Part of a small language model's weights.
Size: 16 layers, width 160, 5 heads of 32.
Architecture: LayerNorm before each block, learned positions, biases, tied embeddings.
Training: a variant of Muon for these matrices, 152M tokens.
Each number is 500 + 25 x the weight over its row's rms, rounded and kept within 0 to 999. Layers, rows and columns count from 0. Numbers have three digits each. The size before them is the row's rms in percent of the matrix's.

# layer 2 attention value, 160x160, rms 0.0434, rows 0-155, columns 0-39
100:465497528497518508555529473558523545487504513533488498472491495481512488480460506500531478502476484504536539540506530487
097:495505521493502492549524538502464465467533454494479495509535475555502510456505499485496480504533550502494488489504502508
094:508533488501456491530493509507484506495522474522497479471461513484568493488495521489529531459486468490509500561492426488
093:502494505484521540493521499521466498517490491504459525461460531514483503469499490524520491527461499476537514506519497485
103:501464547511513503488512499507512507494488515467498498497543529476478504498497508507509492489550518535502498505452498491
088:512500501541499539523483522512506482514490470497516487471483485509502509523451543490473514496480496517488521519494473466
094:526469508491460521485475488497562486502530531466500480518498540469446497487471448474505490474510537528526542480471494502
095:469493467490528513537473527497510508521544499499506513560521482481512465476484486467537506502552480535496508490463502495
102:494511540517478482527465501515484489503500493473539482474532506547497556514546449522498508474486480534496528499471512496
092:514520507514506534521512505510475492452487492481436544497527519525516486446481485488479529522481501465517507455498536498
098:476533468477488492520517495491527478506507449481521509486519543467516526493537498528517480480531490488476501531529468523
098:508549481511484519562475429528514544486494521495507517506479565519560488501511489521539517473492459474486485517505478531
099:499510447483516484487521498525498501503554511504536474454457524503492505503559501510549536511499479469514519496498486507
098:536513569464505465503470499564499501515488499498499482509524483523508489474485519499475470482469493517521516527515491493
091:477492541498447485506493529481491476529492499505505531515515493480532535539513499468505525529483478532453512466526497516
095:513499493515523492546525472501506497468529484474482496490466499528500486459520504469520531486459514490440523547459470523
093:513506476506512481482499450500524542513514521465500498492489499475523493499460477506532505522480493530528506487521471532
097:536449542455520484509526519492538529481514482484527511512548515475480547521472502511454499506498491492471485488514476484
105:487470486501545473490490495502513506446513509532503492483497531487442523510494510483510550464513499505482493501528462520
092:467525566477493480537477469576546525471500473519520463507472504508473514535522515455540533499502503534521436528526463486
094:523440493552444461487477526496473448526527501530519523501521479501497504550517517518492473529491501537470457461552496516
093:523471514477477481480505511516508499491505498514525505540539539471478488518500467460481462503532498495497495503506528498
090:489490483513484477446504534506514484492472470467503455437529500549502532476462481528490518493503488537476500516445506487
089:525481452478479487498482512517506497473514490456481554451502503427489510492487507495498483510535518455494501495489528503
109:473537496490505521472511457491481511490536497489495543508505502469523449471476478505499450505517533486531534517472564526
093:473495481525505523497544497548495466499506526501526490446516506507511529472513472529482530496514531495475471471513496505
100:498481510514466531497473533437434487532507540482492526507492478480481482499477482465488473519471535452471486453493486493
091:503558472554484507514509540454502473502476497482542536514488470505533496508485469512466488549524487493481532538493478477
090:501515512498508530512517438512480493470468499496498500541462488455505462465503561492493479475489494495465479462527461523
106:477497492510506509484485500529526484495484538511473548501517488492519473492521471534490493531461499480549489446483526542
099:493498497440466501490522508457500468500448535467448496484488489516467519466482492528494498503450489489517457530509454489
092:496481499460509487468518524475455519491525486468514526511479454522509476552518529496486488516485549480510523481479492508
101:502490497452472470511568511516492507511505470512511538486513457454499444504503476474497504543504474534508462502465507460
112:507490498506470499511444515444481459569557500513528477461498485486535519468495511489524496476488462511534499496506524469
103:457501537498492487472468510490535542525454475524462448557471464537486530502502530497494484520452442459514516503503523509
108:500534488471479476469535469497449490494528455519530492447486522534538488491559478495485510513503513517512519494514472514
105:555476487462449523492522533501499500464537505491477478466493510513452500509492481555497482496519507511462493539500496522
106:495483495530490512505479508528492522506496529471533509519514483477545540492481492494489465545508501521501492452489477518
109:467485483499510522525498499492490506495468494531525531493491470512569533473509506495521483484493508490510499483484491459
105:540510488502420491475488512525500457499482533505497473502508443480489469454507518464491505501490486498488465518522490524
100:518487492521543521502507500476464472461492505515488475478507477500465484514461485511485487457479489511494489537466465535
118:484486484520497529543494491504491491496523521501477497480474506503453447497481467515469465524504481529510527544509527457
109:520493541486490483519502471502517488511467471444494533514498484494502513465528497465492456482504446512509472474508512494
106:489509495478530506520482475442528497461496479513527509533492488492506493467507526477504466525519509451527544472539475493
101:505510468518504476468509540493468504497514533542538501491469532463461481514523478463513528496513518458505474494517493498
098:508506488471495492511519539516546490511484495550451484512493470446516497497544520507505481493489521499485477492533508493
106:508459483499547468514503541497491511522465482528498487474498496499507493533500495506489515529523472508501488500505498514
101:519542531529513517481473484465486489503456522511503501501502504536514521501515457489501545470455518433491496503501512463
108:543490552497520546488504471519486462504492480485502488511504503474482567521518527492468539462519493500515487497458543487
106:488497534510547557457509490513550519510487490489498501449473485494500480483479498491498486511537510549453463466483457527
115:519525501523527541501457530480488531510506510532532479509551518482466524537472422448493506505503484514475518481504551508
105:535482575513496473478461532503534527515523511490533474553547508497457501473521522564460484502480492521542491537506512525
111:529481466477508501523492507485502495538488495495528523502496512520475469462470536483493487492460469507491482461468495488
103:512492539482487482444529516551546520473522519511446476532507498541486522511502505477503470472532498482515486511513510505
113:470508531470491531523489516537466514519446477483564495467481487545473533520512484477508518473516489515494514518547517488
107:538512522452505483488507497518516534557434510455476472517513494512496498497454495523478508470463483469470481518476487523
109:520504505493489526499523494461488533552508517480521479541509501516526511463524510570499544466499460477523477479518491539
115:499493479490506504531491481452450498478475551470475467456569515516490482464476487466539507477507512534503503526504505522
107:495524470519454485519464527504497480534478534518514531512525504468503501505511443477483483476469490490497508498484412509
098:499524466514500466492518511520487459531473506477526521532546463491478492525455513511512510518542512472518513523466471515
107:486489551508490525483473483510543484483506485491497525464481521483512484536475490501464492526488485513465493492510508550
106:510501544475508501560510473521506478504489475471497502519476480471519518423524539511503470545502496499503518492467480486
115:494517519532509506531489488497504476515528482507538498496456556522557485505556480510504506498494513508511522523469471510
103:484535508507505532486509514477512517492515450474517487475495481483493554519482537501521531508497538466538547506503507435
081:498524482493478517489518470507540497507455495499511516514466512472470487498504514479473524498503497541495526552526487509
089:519513519500519483480502481503500513524459541486445535494505512450478535544493473487495535477486504461499495486473511478
080:489507510488503409503505484493478500475508521483497512528488526483505484509539509480514556492492477568482473550513506481
083:502538524526475488540482454552524498498510496507513500512488532507514484481500537513518570497480488443487506471483456537
090:488457468506489482467541524526483504500489450479519508495495551509540525524539472497503485521509506495495527473477491487
080:429544458482477529531473449524513502520488483516474482478430518483546548519507510467492512503494501481523515525478519466
097:492456508452488498552495501539532505492548456548506526530501479507520547525526501513491466502514486524470485514509539501
078:472509496455454474516510518464531485510531515519578485524450478476496491533501493516481497492513510511533475458493467507
088:461514467535498492518491470495501468465509486547515520486505507550477516508490458476499503473511562494493525516479463516
086:491489467479482466514502503545501529427475508485473464527475523515490509516535473491479541469476547498427526550502476517
082:533483473486461469484525494498555448504463493519504532504461528519511467458491516480470547528533478517466513513492481514
079:483502497526525474500548534495513479486486494521496493513535510511476534509483486483491493509465499515497546450493451535
083:495505510544501508505542508490514487464494561518532480503470482486408514521539506471504529442478446481521490476496484508
092:499534461485529485525501503482485508482515483501508487487492446444501488483523458453496535482474479493501495500471475533
080:490493471507517507546500465470499539492507496529499518536497543489507509502489470526486458529497500534524471483504525494
085:482486488540479492478517525521548504521525501496499483508493494519459482495527506481488490467522494532452501517514498531
084:544488514486475533492471517511513504479550501490483466509538534504487502529539551470457518520487469527473516502509504483
085:496473518512506443500526473567509505472531528509490530535502517494467506537475500514507469484496490473511517468457539476
080:508525475513541490495443509530534480514482489475444513538544504491503489534485488543470507503487461529491511469510485514
076:486521553501513496499504481448496484489518496490539511488521509543489505461473481480524474523459510519511487533506505501
078:505512497480520523427502547506558560507507527518470489491497545507478532509495526483483492497519528517519492477494498543
079:456449505542549505496480511518500528456504497482526499507448532503491467476485453520491537508484504508494474464481484500
087:473504493470490507477487499478516494529454513461533466512483526527491487554498460510481471505460481478521539516503510550
089:491479471507474536525511479540466559493531455512508504465482531514546461496480487515463445473518499507465475431493490548
080:494467484505513480457533466505542486515524540484441470532484493555564476481505486469495504534475510507502512501513462519
088:441494515487504504478478489448508546493506481512501488526507492466446497504452529478471523500488486432477528513535462503
076:497530518504493492469521505512528495514462476468518526497473467503502511482495485530503507504438479515462499454534497487
090:479523508517523513492436503466492480482489541483498499428494549489549470488466510511487457475487492547490541519532483458
088:505504533499484499514510481514525508431554478542476499501523532500476516497556502528473471486505490495491567527516485506
074:472466504498478513481488462560472530515523524437491517481506526498496459506494500510522495521530534509531529499485520486
084:513484489498483527516525542463516511499499519492525542519481480479544518473528487518490531489511472465496492502494489464
088:527529516493499501479492506491484492520502467471492520491498517507502491493514537527473500503486509495497518490510422510
093:488527511458503480554503515516496515511521477490471518499508510541549500494503485512527511472515504514462533541504490457
107:489444505520497494501515491496502492501486447491481527498513499527492530483546467484525529531548510560492538482484516479
112:496533504483495501483497502501476503534536525462532490490533446509524479486521502526492452461525522461499521528540462513
101:524478464462480490515512532518484499500504510483498485446513452500517452462504473535525481508536516487459533513492524492
108:515531534475477489479526465533490460521536479523529509492499497469510517490523486510509503492494467528478494462497517483
098:460489530487470540534490510517469471487486521490468492507468531493548490482526511483507530476496532478486446493506520519
105:468487521457488470522540514505508537527493559537515454542514521514473511472535467518504467511524475591475491536497471505
103:524469489537504551521498496523521530530466494472493499513484505470488432497431461570494491501482518485447510535456476529
099:495504481511507549536475500499494485518478482494487487501525486496500483527452455483552508485520498485487539502514510539
089:470525476531491483540525508471539426525489504524513495523468492495475495476497517513510497473540523445484474479528522484
096:468464489513542502512430489488497488457515499500469483495505510520495486511495504514515505506510510571478498504504528489
113:488513501502501512507497553511494520464490507516454502420516497502546455508515508467521465509489488535489517519497476502
131:449500493512533511504492509551479503416472509484465464482507488522498478502506462489544511521496523508472514531516497471
114:508518522545493476510519525500458498484497470482513515540493453506525515545483529470475467556462532520490501486527491478
091:473489517517490436521482458548516471500510451512498502512510534481505480499487470465524496493538508511516554471551476497
097:489499496481448486487535505509489542533508486521534505525506479528525518485494534508505477505532504548458560508492496514
104:522524513509502491528535475483521541479469473483521498503560497506486502461485551500485519494471492516481455472466546530
093:471494532506518512510503477491487481489478487510503455497508532487482476515512518524515492546530508522484554512468463473
109:503506502499539546497461511471517514448492477508493475500515554524446501515473522490489515498501452464454549469458533503
089:505502526507509461484464488488528507520498503495480489504470520536478529525499505579462471496495512494486481485481530474
090:447527472495473512495461517503495518474521506534486466530504544476536486475485504492498498467514506463442486489531547491
101:476496533527473483474503515546524478502469516502490494501447486532497465480529503580503510506465524445502495503472504476
103:526500542504492445517528517479471490511455497480482444497546503532532509491499488514505478493506455538509504519501491466
103:492493517538474504552518506501515465499449502479489512522498484502522513480537523511487493496460498530501487516464477522
113:485519478511493517501485502527497538477481496526492490572492539529488477505528501494487511505494520487502529505521529546
103:524535514474514521477479481509491453492557493500480508485470485510503492542484491504504534529510521533537534499479484473
096:476503499444498494482533514507512470500505464466477502462460442510504484510518479463510497515470518528520486497510505418
106:541535475519467475510494500503491475538487482496494508473476487535513506490540464537508489490457505485478504453517511530
101:518467506506531503555479521473490455509517502529468489543528527478507491470473514507514514497546448516511507451536471497
087:481526492517520507542502471493488497465422481504514499490488495486468499495474512503527518462511531481552513466486555493
092:492513475472487491516495513483434483492557497531493508480536550483441490529465487491515496481543499492511493484468517503
108:468418482499493492501514539524535493526483455451473457494512464489480489483491511466494485505510507503523447478534490518
110:482501520540497480526515515489502519512524481459499473543489478487501487480469498514500542523506503531462505505493502511
110:465457496520454489528551526497503506496476509533496479492470513520432478436526514560511494504473545518472481474453512518
109:536471479483483474462529529451498536536499506478529467484522515475445533503498519480514510476532488499456488536449485504
108:516502503543459453468500544513489530540549574477526521536494494483524496483518484526462452520517515535521495493497443500
104:534478514485498501532508505545480479517461515507464478499472520495525495541507486534469475523467497488475519472493477519
105:474495527515508516501516511467527550489468539544492489549497555515513479510502517522541491470503499481480538513494478543
115:482561514478481518501482537524491530526525494535544483537490465477502430504469540507488485506501472470472488524524490516
109:489485483497510532465477507472450463484503481485494492446528546512497463512498485513484501529469542486508500514518508479
105:511525482567526502473504475495539532496518531449519481543527528492442519506426508500490503462506527503513494483489530498
111:471466437475485508485450473458505518452572514512475471481516526520493507514502499480488509498543502524512532482455495452
107:536472501508499478490497491531488501513534490503500483509492532476536528506485505481465493499484470509492546508501466483
102:490521466528500472509515517482479511497475489497516479522559501501513514542513501476503494522494480497488482486568528520
106:463516486489466524538508465555483500474463522495478441553502523487481473507505532528465501528529493515459514499472534502
111:502517476460490503488436492523524533527542529518496514499499515503546515458534504496519492471497522473513472491549509523
112:498491529478501519542518473476535459490479476471538488519509479502514550470525504496504538549506489517533499480478532467
111:533493507483503533480440504505476478550504532477477483520511511513485561497490497466482509448537468508479486531490470511
113:517509541465460514530488509463523457521488477495474508513498515488518501510524542486449508477453500547517493530475496492
100:481489491526496493496503489517568504484511532526526517477482485487510490493565518493482537531472525461530467464533492517
103:506509465495521510482482506495517494525466524506506468500489569460487472515524482495494510466462490462516539505496527496
120:498474533430494538488530465466491523522516510521483491486500489542491523509518514500513492490492480526474505532493444517
108:517488525515507506476525495473529519503460552476496512504536509512485469509500499530507455505460480530483497490531458529
105:530511491501496502504511493446489481456450476556469522540480542533456506483507493510508499512520511536449535487499499445
109:506531500496468522474504511514477476500500477481459480500458504479475534486507522493490485502521469478478500518496485530
112:470497500429503502465504555489502528527486555501546488540479516496476479485533510493473504529492516467508519485545511520
108:482537465451494507510463487504417515477553526468506506484513536496494461492536508482508502510495503541514504520567505528
115:483506482485482503516541456492490506537493504511505544530514536496531504436490525471531499482519546550510456469499499473
116:487510497505484494499520460521471511460472464493487510494526538504471520462482504451503507522543469516508464496477470521
122:501500492542468491483503542470481496465517503530529471479510513466491503460481548476484466482538483491531487497527527481